Part of a small language model's weights: MLP 2048 squared ReLU.
Each number is 50 + 10 x the weight over its row's rms, rounded and kept within 0 to 99. Layers, rows and columns count from 0. The size before them is the row's rms in percent of the matrix's.

# down: layer 4 MLP down (transposed), 2048x512, rms 0.0912, rows 1710-1809, columns 0-31
# up: layer 4 MLP up, 2048x512, rms 0.101, rows 1711-1810, columns 0-31
down1710 105:46 54 51 42 46 46 56 50 40 37 50 42 47 52 55 33 30 43 62 43 51 51 46 46 43 59 53 37 48 53 56 43
up1711 089:49 57 54 41 46 62 44 54 62 39 38 43 65 59 39 38 50 52 50 47 87 43 52 53 57 54 38 52 47 65 48 35
down1711 088:45 47 30 27 45 48 40 58 41 54 45 74 69 57 47 49 48 57 51 40 47 46 52 29 56 43 57 31 59 56 30 53
up1712 091:42 53 64 51 59 31 28 48 47 49 42 50 61 39 61 43 51 63 59 58 79 44 36 30 27 54 52 33 54 45 51 41
down1712 097:49 54 67 59 50 53 56 55 59 55 49 58 60 57 31 65 46 58 36 60 67 52 45 34 47 35 49 39 52 45 68 65
up1713 097:40 53 62 48 41 62 63 38 54 45 57 47 51 50 61 50 42 39 67 54 46 55 40 45 44 37 40 59 56 54 54 55
down1713 094:66 60 47 56 49 47 39 38 48 36 50 53 21 52 52 45 60 38 44 66 43 25 65 49 49 68 41 43 70 30 58 64
up1714 098:46 58 45 39 41 53 46 36 35 63 46 45 62 61 48 27 63 42 54 50 47 58 48 32 55 37 33 34 42 53 45 67
down1714 098:39 54 47 67 41 71 50 39 51 72 50 55 57 58 41 57 52 39 22 57 51 55 54 53 48 50 47 38 48 37 51 59
up1715 109:58 37 50 55 45 46 38 49 54 62 54 39 49 43 48 48 49 55 61 66 43 53 35 55 58 60 67 46 50 49 48 58
down1715 104:46 48 55 74 51 36 41 55 54 43 50 43 38 61 51 60 56 52 45 52 55 48 34 33 63 48 51 42 54 64 45 56
up1716 102:42 35 43 55 48 60 59 50 35 37 45 48 52 66 65 44 44 55 55 67 59 64 30 59 45 73 49 49 42 43 47 53
down1716 104:37 52 52 57 59 42 60 45 48 48 47 62 45 48 48 52 59 53 57 52 49 53 71 46 58 62 45 43 59 60 53 54
up1717 109:62 53 50 39 35 65 45 31 45 52 50 45 41 58 43 50 51 38 47 68 56 47 42 46 67 49 65 55 51 57 48 55
down1717 104:50 51 62 43 44 56 62 35 52 46 64 48 53 45 48 73 31 56 49 54 55 46 49 45 58 57 65 55 73 39 39 54
up1718 085:40 79 46 53 37 44 40 37 40 39 39 58 54 60 40 37 34 30 30 42 49 56 47 35 42 38 49 63 47 64 47 61
down1718 089:50 55 49 44 50 43 74 41 66 46 58 46 39 47 43 40 30 53 47 35 49 38 52 65 62 45 66 44 43 49 65 51
up1719 095:52 38 49 36 48 62 58 57 57 51 52 57 50 47 43 53 50 53 50 51 46 56 64 51 43 58 53 45 46 66 55 50
down1719 101:43 38 27 50 42 42 51 62 61 42 56 39 35 62 43 48 35 61 48 47 47 47 42 38 48 57 44 55 37 51 70 47
up1720 089:48 46 26 54 56 56 66 43 59 57 64 58 60 58 56 49 49 54 58 53 66 51 48 47 53 60 47 45 43 72 34 46
down1720 095:71 50 52 62 54 69 55 41 55 46 45 60 48 52 36 50 41 63 47 38 51 48 43 42 57 24 50 57 59 63 43 51
up1721 097:57 72 58 41 61 43 57 52 43 50 52 57 70 47 36 66 54 49 40 65 32 48 48 63 56 44 48 62 37 59 59 35
down1721 098:47 63 48 46 59 46 54 42 59 50 64 50 52 68 20 49 57 43 50 60 44 55 52 49 55 55 45 62 48 50 52 63
up1722 097:67 45 53 41 50 78 48 45 47 50 26 54 61 56 54 44 68 35 43 47 39 43 55 53 61 53 25 63 49 53 49 31
down1722 096:49 53 44 38 50 62 51 45 52 64 40 63 51 46 55 35 63 30 55 51 56 51 56 54 43 44 56 31 59 48 54 41
up1723 097:50 67 55 42 55 52 47 37 56 59 54 70 34 62 44 45 45 42 56 54 55 27 53 53 57 69 51 41 49 48 57 56
down1723 098:60 70 57 47 55 45 47 41 44 56 45 49 49 50 56 44 46 39 43 41 55 53 49 50 42 52 57 47 58 49 40 47
up1724 105:46 49 45 46 52 41 50 52 46 56 55 45 51 64 51 33 31 50 34 45 58 65 44 43 40 38 59 58 54 34 71 51
down1724 111:51 51 47 47 45 34 61 43 65 47 56 46 39 58 48 53 27 73 44 38 59 62 59 36 63 54 55 49 61 56 59 64
up1725 097:64 55 50 66 63 55 61 51 40 47 41 47 47 52 47 49 53 52 48 63 47 59 59 45 65 42 41 46 46 48 58 51
down1725 095:50 52 48 48 46 71 51 39 54 53 55 50 41 55 56 37 35 47 54 42 49 68 60 59 38 54 50 52 56 48 54 57
up1726 104:42 57 56 56 59 46 45 36 47 73 35 45 40 61 70 57 44 52 52 48 51 62 58 70 65 58 39 43 49 42 48 53
down1726 108:38 56 51 51 66 59 43 31 36 53 30 37 50 49 61 45 61 46 54 37 54 58 37 41 40 38 42 31 45 57 61 57
up1727 085:51 42 36 49 41 49 25 50 62 46 48 38 61 49 36 45 57 35 55 37 43 48 58 50 50 46 45 64 30 54 38 39
down1727 090:59 46 46 50 43 52 45 57 46 56 35 45 25 41 50 46 50 53 58 50 55 48 53 46 54 52 52 62 49 39 47 36
up1728 109:43 58 61 44 62 70 49 52 52 47 41 40 45 48 33 47 54 39 37 64 48 57 48 55 54 36 52 39 47 68 60 55
down1728 103:41 60 50 53 59 67 67 33 51 60 43 51 47 36 48 51 55 53 34 51 44 44 45 57 44 35 33 71 60 46 51 45
up1729 104:56 65 39 63 55 62 51 60 42 48 61 48 46 42 84 40 80 67 50 57 64 62 27 53 59 46 50 51 52 53 68 50
down1729 108:42 67 43 49 62 59 55 56 52 39 41 36 50 51 59 45 58 47 55 30 69 45 48 49 46 47 39 43 37 30 60 48
up1730 098:30 62 36 30 36 33 44 46 48 41 33 44 56 59 50 63 72 51 59 56 55 47 58 57 63 49 58 49 53 52 44 39
down1730 100:43 44 39 58 46 39 49 54 64 48 53 42 51 51 47 56 48 48 57 47 64 43 68 60 32 33 55 47 37 48 40 59
up1731 109:54 59 56 50 63 52 51 50 62 63 48 36 52 40 42 53 44 55 50 37 69 52 24 59 58 41 39 54 40 47 54 48
down1731 106:56 45 42 59 58 74 51 65 59 58 50 54 55 48 42 60 47 55 40 39 62 33 24 44 42 41 19 53 45 44 52 66
up1732 099:54 45 42 46 48 70 52 42 53 46 33 49 47 44 42 62 63 32 62 45 46 54 51 44 47 46 47 44 52 58 45 39
down1732 100:38 30 52 62 43 56 57 57 59 41 49 52 58 43 41 52 49 50 50 51 41 66 50 44 40 34 35 52 60 63 43 51
up1733 108:41 49 57 44 63 67 43 41 60 41 38 40 51 74 57 47 36 30 49 54 48 59 44 56 53 66 34 36 46 60 48 47
down1733 103:43 32 69 53 47 58 30 63 53 53 43 47 63 55 53 35 48 47 30 57 32 70 57 41 42 36 58 47 53 56 35 48
up1734 078:51 54 40 35 62 40 49 52 52 63 26 40 73 38 37 51 35 21 34 51 67 44 47 51 36 54 47 33 56 40 49 27
down1734 091:59 48 53 54 41 59 56 64 37 54 29 64 51 27 44 57 60 55 50 61 52 48 52 50 49 54 49 41 56 50 63 42
up1735 113:50 44 72 65 50 43 55 47 44 44 55 55 51 47 57 47 46 48 55 31 41 56 53 68 34 59 51 38 49 56 47 53
down1735 109:67 33 39 44 44 60 65 45 73 45 39 60 33 55 41 61 51 47 53 62 57 59 38 28 53 57 55 65 47 53 36 51
up1736 106:61 43 55 51 58 50 46 41 55 49 45 58 46 68 59 53 51 36 51 58 39 53 35 59 49 53 54 36 58 61 42 55
down1736 102:62 32 67 65 45 48 59 37 54 55 50 54 57 58 52 68 55 37 40 40 34 49 68 45 53 56 48 45 58 55 53 51
up1737 093:67 62 52 59 35 44 45 52 53 44 58 35 44 44 70 41 67 33 61 53 70 35 32 49 37 34 61 79 47 48 65 53
down1737 092:54 59 39 41 42 49 51 64 48 51 38 39 51 42 37 47 46 58 51 63 42 32 37 45 30 36 56 38 43 51 36 63
up1738 106:56 38 56 50 50 59 49 28 53 54 49 51 59 41 43 44 46 48 54 60 60 57 44 41 60 53 57 36 51 49 68 41
down1738 104:47 43 55 58 53 50 61 49 39 46 53 42 58 35 48 54 23 66 48 61 45 40 35 29 54 57 79 45 57 43 59 39
up1739 092:52 43 46 52 46 56 59 45 46 67 28 63 25 28 51 62 56 59 49 43 52 43 42 49 59 46 40 18 64 51 55 30
down1739 097:36 52 44 57 36 48 61 67 73 45 63 55 53 48 40 50 55 56 28 43 64 37 49 55 65 56 39 47 40 51 40 44
up1740 074:61 46 46 39 59 50 59 49 35 50 51 43 31 54 64 51 47 40 48 33 53 42 42 30 52 53 38 42 57 56 46 45
down1740 091:46 64 53 59 53 43 60 40 25 34 49 50 29 42 43 38 49 57 58 36 56 53 59 51 43 50 46 53 45 40 49 36
up1741 095:42 57 47 34 46 41 52 48 46 56 45 59 37 42 55 39 30 70 49 52 52 56 57 56 57 64 40 35 62 61 42 57
down1741 092:49 68 34 36 57 50 58 47 48 66 45 40 31 40 34 47 54 54 48 40 68 47 58 45 58 37 44 67 40 55 56 49
up1742 094:50 44 47 40 48 45 37 47 52 51 31 52 39 54 85 48 59 42 58 58 41 42 48 61 48 39 46 46 51 62 60 44
down1742 095:55 50 42 43 68 40 60 40 37 47 51 39 60 60 55 44 76 56 50 49 50 61 53 46 37 47 47 43 47 32 50 43
up1743 095:39 51 33 53 46 69 53 73 37 42 60 65 48 42 44 42 54 57 64 58 70 54 49 63 53 54 23 53 29 61 68 63
down1743 101:64 32 45 58 50 45 60 54 50 59 47 46 49 49 49 55 45 60 50 66 59 70 38 36 45 59 33 56 46 36 69 62
up1744 092:41 47 54 43 53 34 36 41 49 52 59 32 39 56 52 42 52 47 65 53 46 46 55 49 63 45 57 53 55 55 61 47
down1744 098:49 48 47 32 55 56 43 56 65 51 52 58 32 57 48 43 57 51 46 37 56 47 59 46 47 40 53 39 43 48 66 54
up1745 113:42 42 46 46 54 46 36 58 34 26 57 53 47 48 62 45 63 51 56 69 40 45 59 29 58 54 49 50 48 36 62 45
down1745 112:55 48 55 71 58 74 60 38 42 33 52 37 49 51 44 53 57 49 53 66 48 53 44 43 54 40 45 63 55 48 57 47
up1746 109:57 45 50 54 50 43 45 53 54 30 45 43 53 43 58 65 67 44 48 74 40 52 53 49 59 50 41 54 43 55 46 61
down1746 109:53 27 53 47 53 41 48 47 45 42 42 56 52 55 43 65 37 40 33 51 57 52 41 52 47 44 63 53 52 43 45 52
up1747 095:62 35 40 63 39 42 40 68 45 65 43 46 24 39 45 68 43 43 57 43 46 42 33 30 49 43 37 39 53 57 58 62
down1747 096:43 48 56 53 58 45 62 43 50 50 53 55 48 57 50 54 54 63 40 37 70 58 49 36 42 60 42 44 58 47 57 65
up1748 115:55 47 46 45 41 45 56 48 43 47 51 35 48 36 34 65 36 51 65 53 60 48 49 48 45 56 54 43 56 51 55 47
down1748 112:35 67 54 45 58 47 42 48 46 55 57 44 56 45 51 58 55 66 40 59 61 53 55 50 51 59 50 46 40 58 59 54
up1749 095:57 47 55 41 57 53 43 56 53 35 54 34 46 60 32 52 46 41 61 57 55 43 57 40 44 46 51 40 50 62 47 49
down1749 096:52 46 51 62 67 50 52 64 62 29 58 54 42 34 60 63 37 50 45 55 37 38 43 76 37 48 58 56 56 48 61 53
up1750 106:59 44 30 53 32 33 57 65 49 49 44 28 57 45 48 46 57 48 47 62 34 44 57 36 56 27 42 48 54 59 39 52
down1750 103:40 66 52 38 61 49 44 51 42 38 49 45 32 48 52 59 70 62 44 56 34 61 58 52 59 57 50 58 27 53 39 53
up1751 092:49 44 39 41 32 76 60 57 56 44 54 49 21 49 65 61 34 39 39 31 22 56 32 67 58 54 67 44 53 62 60 66
down1751 099:43 37 32 57 52 40 69 62 69 41 40 73 40 60 45 43 38 43 53 43 44 48 37 57 43 43 29 50 42 53 44 56
up1752 093:39 52 50 39 55 43 38 49 48 54 49 27 53 61 63 48 45 53 54 39 42 51 58 36 50 55 54 40 61 70 44 63
down1752 100:63 55 57 45 48 60 45 41 54 44 68 55 38 51 52 49 57 40 72 62 37 36 57 45 42 55 50 47 50 76 46 40
up1753 082:57 49 46 51 26 50 45 62 48 54 37 48 54 44 51 52 62 49 38 51 51 32 32 36 46 44 37 49 55 48 45 47
down1753 088:61 41 47 52 50 48 53 59 56 59 45 65 58 62 42 37 57 56 44 38 68 58 51 53 55 47 41 43 50 46 53 53
up1754 107:27 55 50 56 44 48 48 39 33 56 51 53 40 50 49 54 52 51 47 58 63 31 33 52 61 35 56 45 61 51 70 38
down1754 108:50 43 56 54 52 40 59 62 57 61 40 47 51 52 66 56 48 72 58 59 57 40 53 52 42 61 54 53 55 41 50 56
up1755 098:52 54 56 54 49 64 44 55 52 36 43 60 52 46 32 40 39 53 61 60 54 54 44 62 50 53 44 47 38 43 49 48
down1755 093:53 69 49 56 59 60 45 50 51 58 44 47 56 54 38 54 58 46 43 26 44 71 39 58 37 63 56 43 58 42 43 60
up1756 105:57 39 60 32 51 50 41 44 71 36 62 67 42 37 49 46 56 35 38 40 53 44 59 43 32 51 52 40 51 57 46 41
down1756 106:65 59 57 32 57 44 43 55 42 45 52 55 54 48 65 54 57 39 47 63 39 49 70 50 46 48 52 33 47 48 61 57
up1757 119:43 46 49 55 37 66 20 37 39 44 46 44 58 48 52 42 60 37 34 60 63 59 49 48 61 47 46 66 48 40 74 39
down1757 115:54 45 45 55 29 55 48 36 54 64 54 44 55 61 56 50 61 46 64 43 42 58 49 46 51 43 61 54 44 49 38 50
up1758 089:48 47 60 65 42 60 70 56 42 58 47 73 46 50 52 35 57 61 49 57 38 50 71 44 54 54 53 43 51 49 49 41
down1758 096:45 37 47 60 50 40 78 59 46 52 53 51 42 51 25 52 48 49 47 49 54 52 60 48 52 40 58 46 42 58 69 38
up1759 109:36 54 50 46 65 48 36 49 57 61 31 46 76 76 47 32 35 49 58 42 54 63 45 47 48 67 53 49 54 41 53 67
down1759 110:46 60 64 55 43 53 55 62 68 59 29 64 23 41 60 55 32 64 44 50 41 37 51 52 38 58 49 58 65 37 46 56
up1760 098:67 42 32 65 66 31 42 47 46 59 44 49 59 51 46 47 66 63 76 41 47 39 61 55 63 40 59 23 58 61 40 40
down1760 095:47 54 31 51 28 51 39 47 42 55 49 62 35 55 43 43 39 63 37 29 32 38 62 55 36 47 36 55 54 35 51 44
up1761 118:35 38 60 44 48 35 40 44 56 59 57 54 53 45 50 53 53 37 45 59 45 57 41 58 69 50 56 40 55 45 53 67
down1761 108:43 44 52 32 46 57 47 76 58 60 59 50 47 46 38 48 53 53 45 55 43 50 31 52 59 57 68 43 52 47 61 46
up1762 105:62 48 48 49 47 50 71 70 60 47 56 43 58 59 52 51 55 39 38 76 52 42 43 49 35 38 54 36 45 48 47 47
down1762 105:63 46 56 45 55 52 75 53 42 44 47 69 43 42 35 54 42 58 47 76 42 47 50 50 32 40 57 53 39 58 37 56
up1763 095:61 45 63 48 48 55 44 39 38 46 43 60 52 55 69 38 68 51 37 46 49 61 47 31 50 61 51 42 37 39 24 58
down1763 107:70 65 56 45 61 55 49 43 33 55 47 56 49 56 49 37 50 60 36 59 45 48 62 40 52 41 51 53 47 50 46 57
up1764 114:43 63 34 62 70 52 44 66 55 47 57 30 51 49 56 59 55 80 54 54 33 39 50 53 47 42 42 59 51 59 55 48
down1764 106:52 43 40 60 54 37 47 34 42 42 56 34 46 58 56 56 55 54 43 38 38 44 55 59 49 33 61 52 66 51 56 45
up1765 111:58 49 42 38 55 54 49 41 66 55 46 48 42 41 63 35 42 42 44 36 71 46 56 52 49 60 43 55 42 53 47 51
down1765 105:43 53 45 45 43 52 51 41 56 59 42 61 60 45 70 39 45 56 47 33 57 39 59 53 37 59 47 53 49 34 57 54
up1766 107:50 52 35 42 52 57 79 54 60 44 36 54 56 41 51 64 51 52 45 43 41 47 53 55 57 48 55 36 24 67 30 56
down1766 106:49 49 57 53 45 60 57 56 52 62 52 50 51 52 55 61 46 53 49 50 48 61 41 52 45 44 48 41 59 48 44 36
up1767 102:53 49 63 45 32 44 26 46 47 69 44 38 35 56 44 60 74 43 59 57 46 53 48 43 52 53 47 52 55 49 42 53
down1767 099:70 31 59 53 71 67 48 63 47 42 50 42 52 53 62 48 72 30 52 45 49 28 67 37 57 45 58 46 50 38 57 43
up1768 105:57 46 30 57 49 45 42 64 52 45 48 67 60 58 56 45 44 46 47 42 35 50 68 60 48 55 43 71 47 53 51 45
down1768 109:57 48 59 47 64 46 59 56 57 47 41 26 67 58 66 48 79 52 50 58 33 55 63 57 54 49 52 52 61 51 47 45
up1769 101:68 44 37 60 55 53 38 21 42 62 54 49 42 31 55 40 48 48 54 48 56 61 71 50 41 67 50 62 31 45 23 45
down1769 096:48 61 50 44 48 50 62 62 42 43 53 59 58 51 55 46 50 70 62 47 59 62 48 55 61 55 44 42 50 69 45 53
up1770 113:56 59 49 50 53 50 34 39 43 53 54 63 42 44 49 48 47 51 41 47 56 57 52 58 52 56 66 24 45 53 52 45
down1770 109:57 54 45 53 57 49 50 52 59 44 49 29 35 58 49 37 50 44 47 49 55 45 21 58 40 53 41 47 47 42 62 48
up1771 103:54 44 44 54 44 54 43 50 49 49 55 72 43 49 58 46 54 61 60 40 77 56 48 36 60 55 53 45 63 59 48 43
down1771 103:46 50 36 59 47 51 40 58 56 63 50 42 62 53 53 42 60 44 51 47 44 48 50 32 43 41 69 46 65 50 55 24
up1772 112:55 43 41 54 47 42 48 63 58 47 45 55 75 45 55 50 47 39 45 54 43 46 47 54 62 59 47 50 63 64 52 46
down1772 108:60 57 63 57 49 37 50 38 58 35 64 48 56 40 70 42 69 54 38 57 46 43 37 40 48 52 37 52 42 57 43 48
up1773 093:58 60 41 64 52 50 63 49 52 37 36 34 49 39 46 46 41 61 52 36 50 37 46 48 74 59 55 48 54 21 42 66
down1773 101:56 58 73 57 55 48 57 38 59 73 51 45 49 42 45 42 54 45 44 52 49 65 32 40 36 45 52 45 46 33 50 57
up1774 095:66 48 42 67 47 50 55 51 46 60 47 53 65 41 45 48 60 48 48 41 60 46 54 60 67 58 50 61 52 67 38 49
down1774 098:62 46 33 37 38 55 70 43 52 35 39 48 59 57 44 33 41 59 46 25 51 56 49 45 49 59 51 57 49 44 55 56
up1775 091:51 54 52 46 62 52 55 55 35 35 49 57 39 48 50 63 36 50 56 47 49 45 38 51 51 53 33 48 39 52 41 51
down1775 094:56 57 46 46 51 57 25 39 51 53 62 49 30 38 65 35 53 40 44 52 48 47 40 47 53 44 57 42 56 44 68 48
up1776 096:56 58 48 45 52 59 29 52 52 39 55 65 54 56 59 37 58 48 52 67 47 59 59 49 45 64 56 55 22 55 47 50
down1776 101:47 58 44 58 60 64 49 54 62 59 69 53 50 51 57 41 48 56 53 58 52 43 59 36 40 49 47 41 50 47 50 57
up1777 114:39 48 65 33 50 54 34 35 49 54 48 50 52 53 53 79 60 33 37 47 51 53 45 62 57 61 54 42 51 57 58 44
down1777 107:55 48 54 48 37 56 56 55 66 49 55 54 41 55 58 50 42 52 50 53 50 47 49 49 50 51 73 50 37 36 49 31
up1778 087:59 58 50 58 55 54 47 38 40 59 36 50 47 63 58 56 56 64 51 53 54 41 45 38 56 58 50 62 49 54 55 51
down1778 088:60 51 69 51 54 56 42 45 53 50 43 50 53 44 66 52 44 39 37 42 53 65 61 37 50 42 41 39 44 28 59 39
up1779 103:50 42 49 34 43 65 50 61 37 53 41 60 61 50 38 39 42 66 62 42 51 45 63 59 60 58 42 19 66 62 61 50
down1779 102:73 41 54 46 56 44 38 46 52 54 54 49 58 46 39 43 36 52 40 47 48 43 60 52 53 49 52 52 72 52 48 49
up1780 080:49 55 58 36 65 46 57 57 59 46 49 41 50 49 64 46 49 49 51 63 55 42 55 52 50 50 50 67 41 52 56 59
down1780 088:51 49 50 52 65 48 57 43 46 56 56 50 58 48 39 55 42 58 50 48 50 53 44 57 40 58 46 42 56 45 71 46
up1781 097:45 65 52 10 56 42 41 44 47 52 55 53 58 39 47 60 52 62 51 53 49 28 63 42 64 54 41 64 29 35 54 46
down1781 098:51 55 54 44 73 40 48 61 41 49 52 47 58 42 41 47 28 34 52 56 46 36 64 44 36 54 50 66 55 36 50 39
up1782 118:35 52 50 54 60 48 57 51 52 41 47 72 55 50 64 37 39 45 52 37 42 51 51 56 63 60 37 59 37 63 31 53
down1782 114:47 50 43 53 59 39 64 52 57 68 36 60 42 43 48 63 44 62 55 42 53 60 48 40 44 37 51 45 33 60 67 57
up1783 112:40 50 38 50 37 47 47 42 47 25 57 48 53 39 38 45 54 45 44 55 36 30 48 45 55 65 58 63 63 54 46 42
down1783 107:47 58 54 54 36 49 45 43 57 56 56 41 55 53 25 49 48 40 46 50 58 54 56 50 63 65 59 53 32 48 50 52
up1784 103:48 49 51 41 55 46 46 71 42 42 52 45 36 54 41 48 56 35 45 42 43 63 63 41 39 72 43 45 54 34 50 60
down1784 101:47 43 53 53 36 74 59 58 50 50 45 63 54 40 40 41 56 50 53 21 40 74 56 37 52 56 55 53 47 32 44 48
up1785 084:53 33 48 62 42 33 36 65 54 40 47 45 51 49 44 44 62 42 55 54 50 34 59 68 36 44 37 60 55 50 51 43
down1785 083:54 46 35 67 47 47 58 42 39 49 35 47 55 50 59 52 37 43 37 58 62 70 64 57 50 46 50 55 48 64 39 47
up1786 087:37 36 28 59 45 56 65 54 36 50 49 63 38 44 45 43 65 56 38 48 40 37 68 46 45 44 50 44 31 52 62 71
down1786 092:52 49 60 62 59 56 54 43 54 42 42 47 39 39 46 31 48 65 53 58 60 45 37 66 23 40 42 70 55 56 78 46
up1787 092:66 47 43 48 37 59 52 55 51 45 32 59 69 42 37 55 46 48 58 43 47 49 52 43 65 45 32 66 45 52 39 59
down1787 096:40 56 51 47 42 77 53 54 45 48 57 54 26 50 46 47 46 53 41 62 58 56 42 49 55 40 30 34 42 43 56 53
up1788 090:60 56 58 54 43 42 37 35 60 44 60 75 45 57 54 50 43 55 48 49 69 30 61 15 57 59 42 47 59 49 40 61
down1788 095:59 51 51 51 41 54 59 49 66 50 43 44 41 50 49 57 50 41 30 37 72 37 49 42 43 74 33 47 50 59 57 48
up1789 083:69 54 53 36 46 56 44 70 43 46 65 63 41 48 51 36 37 35 48 54 72 50 38 29 43 59 41 58 69 55 36 48
down1789 086:51 48 51 44 42 53 34 60 61 59 71 55 26 48 63 20 39 50 33 44 58 57 43 36 32 49 56 61 64 53 38 41
up1790 100:41 46 60 42 58 31 42 48 58 44 57 50 41 55 72 35 54 49 52 42 70 56 36 61 66 44 51 32 53 63 60 56
down1790 096:63 34 56 46 53 37 36 61 65 47 67 47 51 32 42 59 51 33 43 45 40 45 50 52 53 41 54 43 59 45 50 50
up1791 105:46 38 49 63 52 63 54 60 48 39 54 48 61 34 58 54 46 41 59 49 46 34 45 46 48 49 39 62 44 56 58 62
down1791 104:26 56 53 61 49 51 67 54 80 57 32 54 52 76 38 65 45 53 48 50 45 41 51 53 46 25 52 49 46 49 65 61
up1792 107:55 59 40 40 44 58 71 31 68 39 55 41 50 48 43 62 50 63 37 45 29 35 32 58 73 41 42 53 52 68 39 50
down1792 105:41 52 48 57 57 54 59 50 65 41 53 42 38 62 64 26 48 43 42 56 43 56 39 52 59 44 62 41 49 49 43 40
up1793 103:51 54 41 47 23 32 68 54 75 42 49 62 50 35 59 41 54 47 49 43 53 44 42 57 72 57 49 62 46 51 44 58
down1793 104:46 75 48 38 47 55 79 58 59 45 58 52 55 49 43 55 61 58 60 57 56 46 50 46 56 59 43 49 63 71 52 58
up1794 105:44 61 54 53 56 30 54 69 49 66 61 32 49 62 52 46 42 58 64 55 42 32 66 57 47 55 17 36 41 67 43 55
down1794 103:47 48 60 51 45 47 55 61 58 54 64 53 57 53 68 64 41 67 48 43 55 43 51 42 42 69 37 38 58 58 47 74
up1795 100:45 40 53 40 64 48 51 48 71 68 49 47 63 52 50 58 51 69 58 69 52 43 65 47 41 43 42 61 30 50 62 47
down1795 102:54 47 52 49 53 51 49 41 55 64 40 46 42 47 55 44 45 42 42 50 55 39 51 49 44 48 26 49 25 55 45 53
up1796 091:59 60 51 60 55 48 49 52 65 55 51 53 54 56 44 43 49 33 71 50 40 55 39 47 56 61 64 49 52 51 46 42
down1796 093:51 39 45 42 48 48 57 55 60 64 61 68 60 60 71 51 45 67 66 68 49 68 58 64 51 55 54 45 39 41 47 60
up1797 109:40 46 64 39 57 64 55 42 57 39 46 52 79 55 45 41 52 54 58 47 65 68 52 37 40 43 51 40 54 43 47 32
down1797 108:44 40 39 42 50 58 72 57 48 46 48 60 66 53 64 30 48 53 62 43 50 58 52 43 44 44 62 48 45 52 56 17
up1798 105:43 67 78 32 48 42 46 56 42 47 38 59 45 54 46 52 44 45 58 57 34 44 56 55 45 53 53 74 44 50 41 61
down1798 105:31 39 61 30 59 72 59 46 62 54 41 53 44 38 62 50 50 61 57 49 50 54 44 45 47 49 52 50 43 37 56 47
up1799 108:53 49 48 35 45 44 45 51 60 58 35 56 39 45 73 57 52 40 56 29 52 50 52 60 60 66 51 58 43 52 44 40
down1799 103:61 54 51 56 53 46 58 40 56 68 59 63 43 57 43 50 57 42 59 44 38 57 40 25 45 43 57 48 42 39 39 51
up1800 103:63 44 59 44 42 52 41 49 46 40 30 39 82 45 51 47 46 36 55 62 43 38 54 36 56 48 43 49 58 73 47 45
down1800 096:49 52 44 36 62 49 39 62 55 56 52 40 75 44 66 47 37 47 55 39 44 49 49 47 43 46 49 41 70 50 53 47
up1801 104:72 57 60 41 46 45 68 40 30 36 45 50 40 49 63 76 40 57 43 62 56 42 45 14 51 53 39 40 50 57 55 59
down1801 099:63 52 61 46 55 53 69 41 25 55 49 59 49 53 64 45 61 47 40 40 58 28 42 32 57 45 46 54 54 56 49 73
up1802 097:47 48 39 72 51 30 34 48 44 36 52 60 42 66 58 55 53 49 58 50 58 50 47 38 59 53 41 51 47 40 40 45
down1802 099:44 58 52 41 50 51 55 51 44 39 40 51 39 67 40 51 66 46 44 38 72 50 43 49 46 46 60 39 70 52 51 50
up1803 102:40 48 38 53 44 42 37 56 34 51 49 39 50 38 35 61 67 57 56 48 56 37 60 44 55 49 53 48 56 59 56 45
down1803 099:45 42 60 44 41 30 66 59 57 49 47 49 37 40 48 46 47 58 61 44 48 43 72 75 49 48 55 54 39 47 35 62
up1804 100:54 36 52 60 50 60 52 37 52 55 59 66 42 45 46 44 54 59 49 63 41 51 57 50 51 58 63 52 64 68 54 50
down1804 100:62 35 45 50 52 40 64 51 56 40 54 58 58 42 33 72 61 67 57 45 51 63 69 48 54 45 59 56 58 56 47 63
up1805 113:48 35 33 37 47 40 43 54 54 42 39 44 64 24 49 52 39 53 55 40 55 48 53 55 62 42 69 50 50 56 46 42
down1805 109:53 45 41 33 49 62 56 50 39 62 39 44 55 48 56 43 34 69 56 55 40 55 53 61 45 21 49 64 51 54 53 47
up1806 107:57 53 62 41 56 39 54 39 46 49 62 30 48 47 57 43 58 48 55 46 31 56 48 66 75 54 63 58 41 58 57 52
down1806 093:53 65 51 62 48 42 55 50 49 39 45 59 49 55 50 50 35 62 51 44 53 36 62 64 37 47 50 58 53 48 40 42
up1807 080:55 50 41 30 52 44 43 69 37 51 64 30 44 73 49 53 57 49 67 57 65 48 54 47 59 50 51 51 58 59 46 54
down1807 092:61 47 42 33 59 65 48 54 52 34 31 73 40 72 49 45 51 41 55 45 56 45 50 59 43 42 45 39 54 55 61 55
up1808 093:49 48 39 55 43 65 54 63 55 56 45 72 27 46 50 66 38 73 45 59 47 45 55 62 37 79 45 40 75 67 48 40
down1808 097:48 35 56 41 47 24 37 47 49 59 49 49 50 57 67 72 58 39 65 42 53 61 55 74 41 56 55 57 44 57 50 36
up1809 107:44 60 45 51 43 53 52 56 26 34 52 33 46 62 64 48 55 58 50 46 56 57 42 42 65 46 47 53 61 53 38 39
down1809 105:31 38 37 47 65 66 55 74 48 47 49 44 47 50 58 34 38 78 41 46 71 56 60 60 49 51 66 47 60 37 48 48
up1810 093:45 39 55 66 45 40 37 48 46 59 39 51 59 37 54 38 60 61 69 48 49 47 49 34 57 60 63 53 37 29 52 48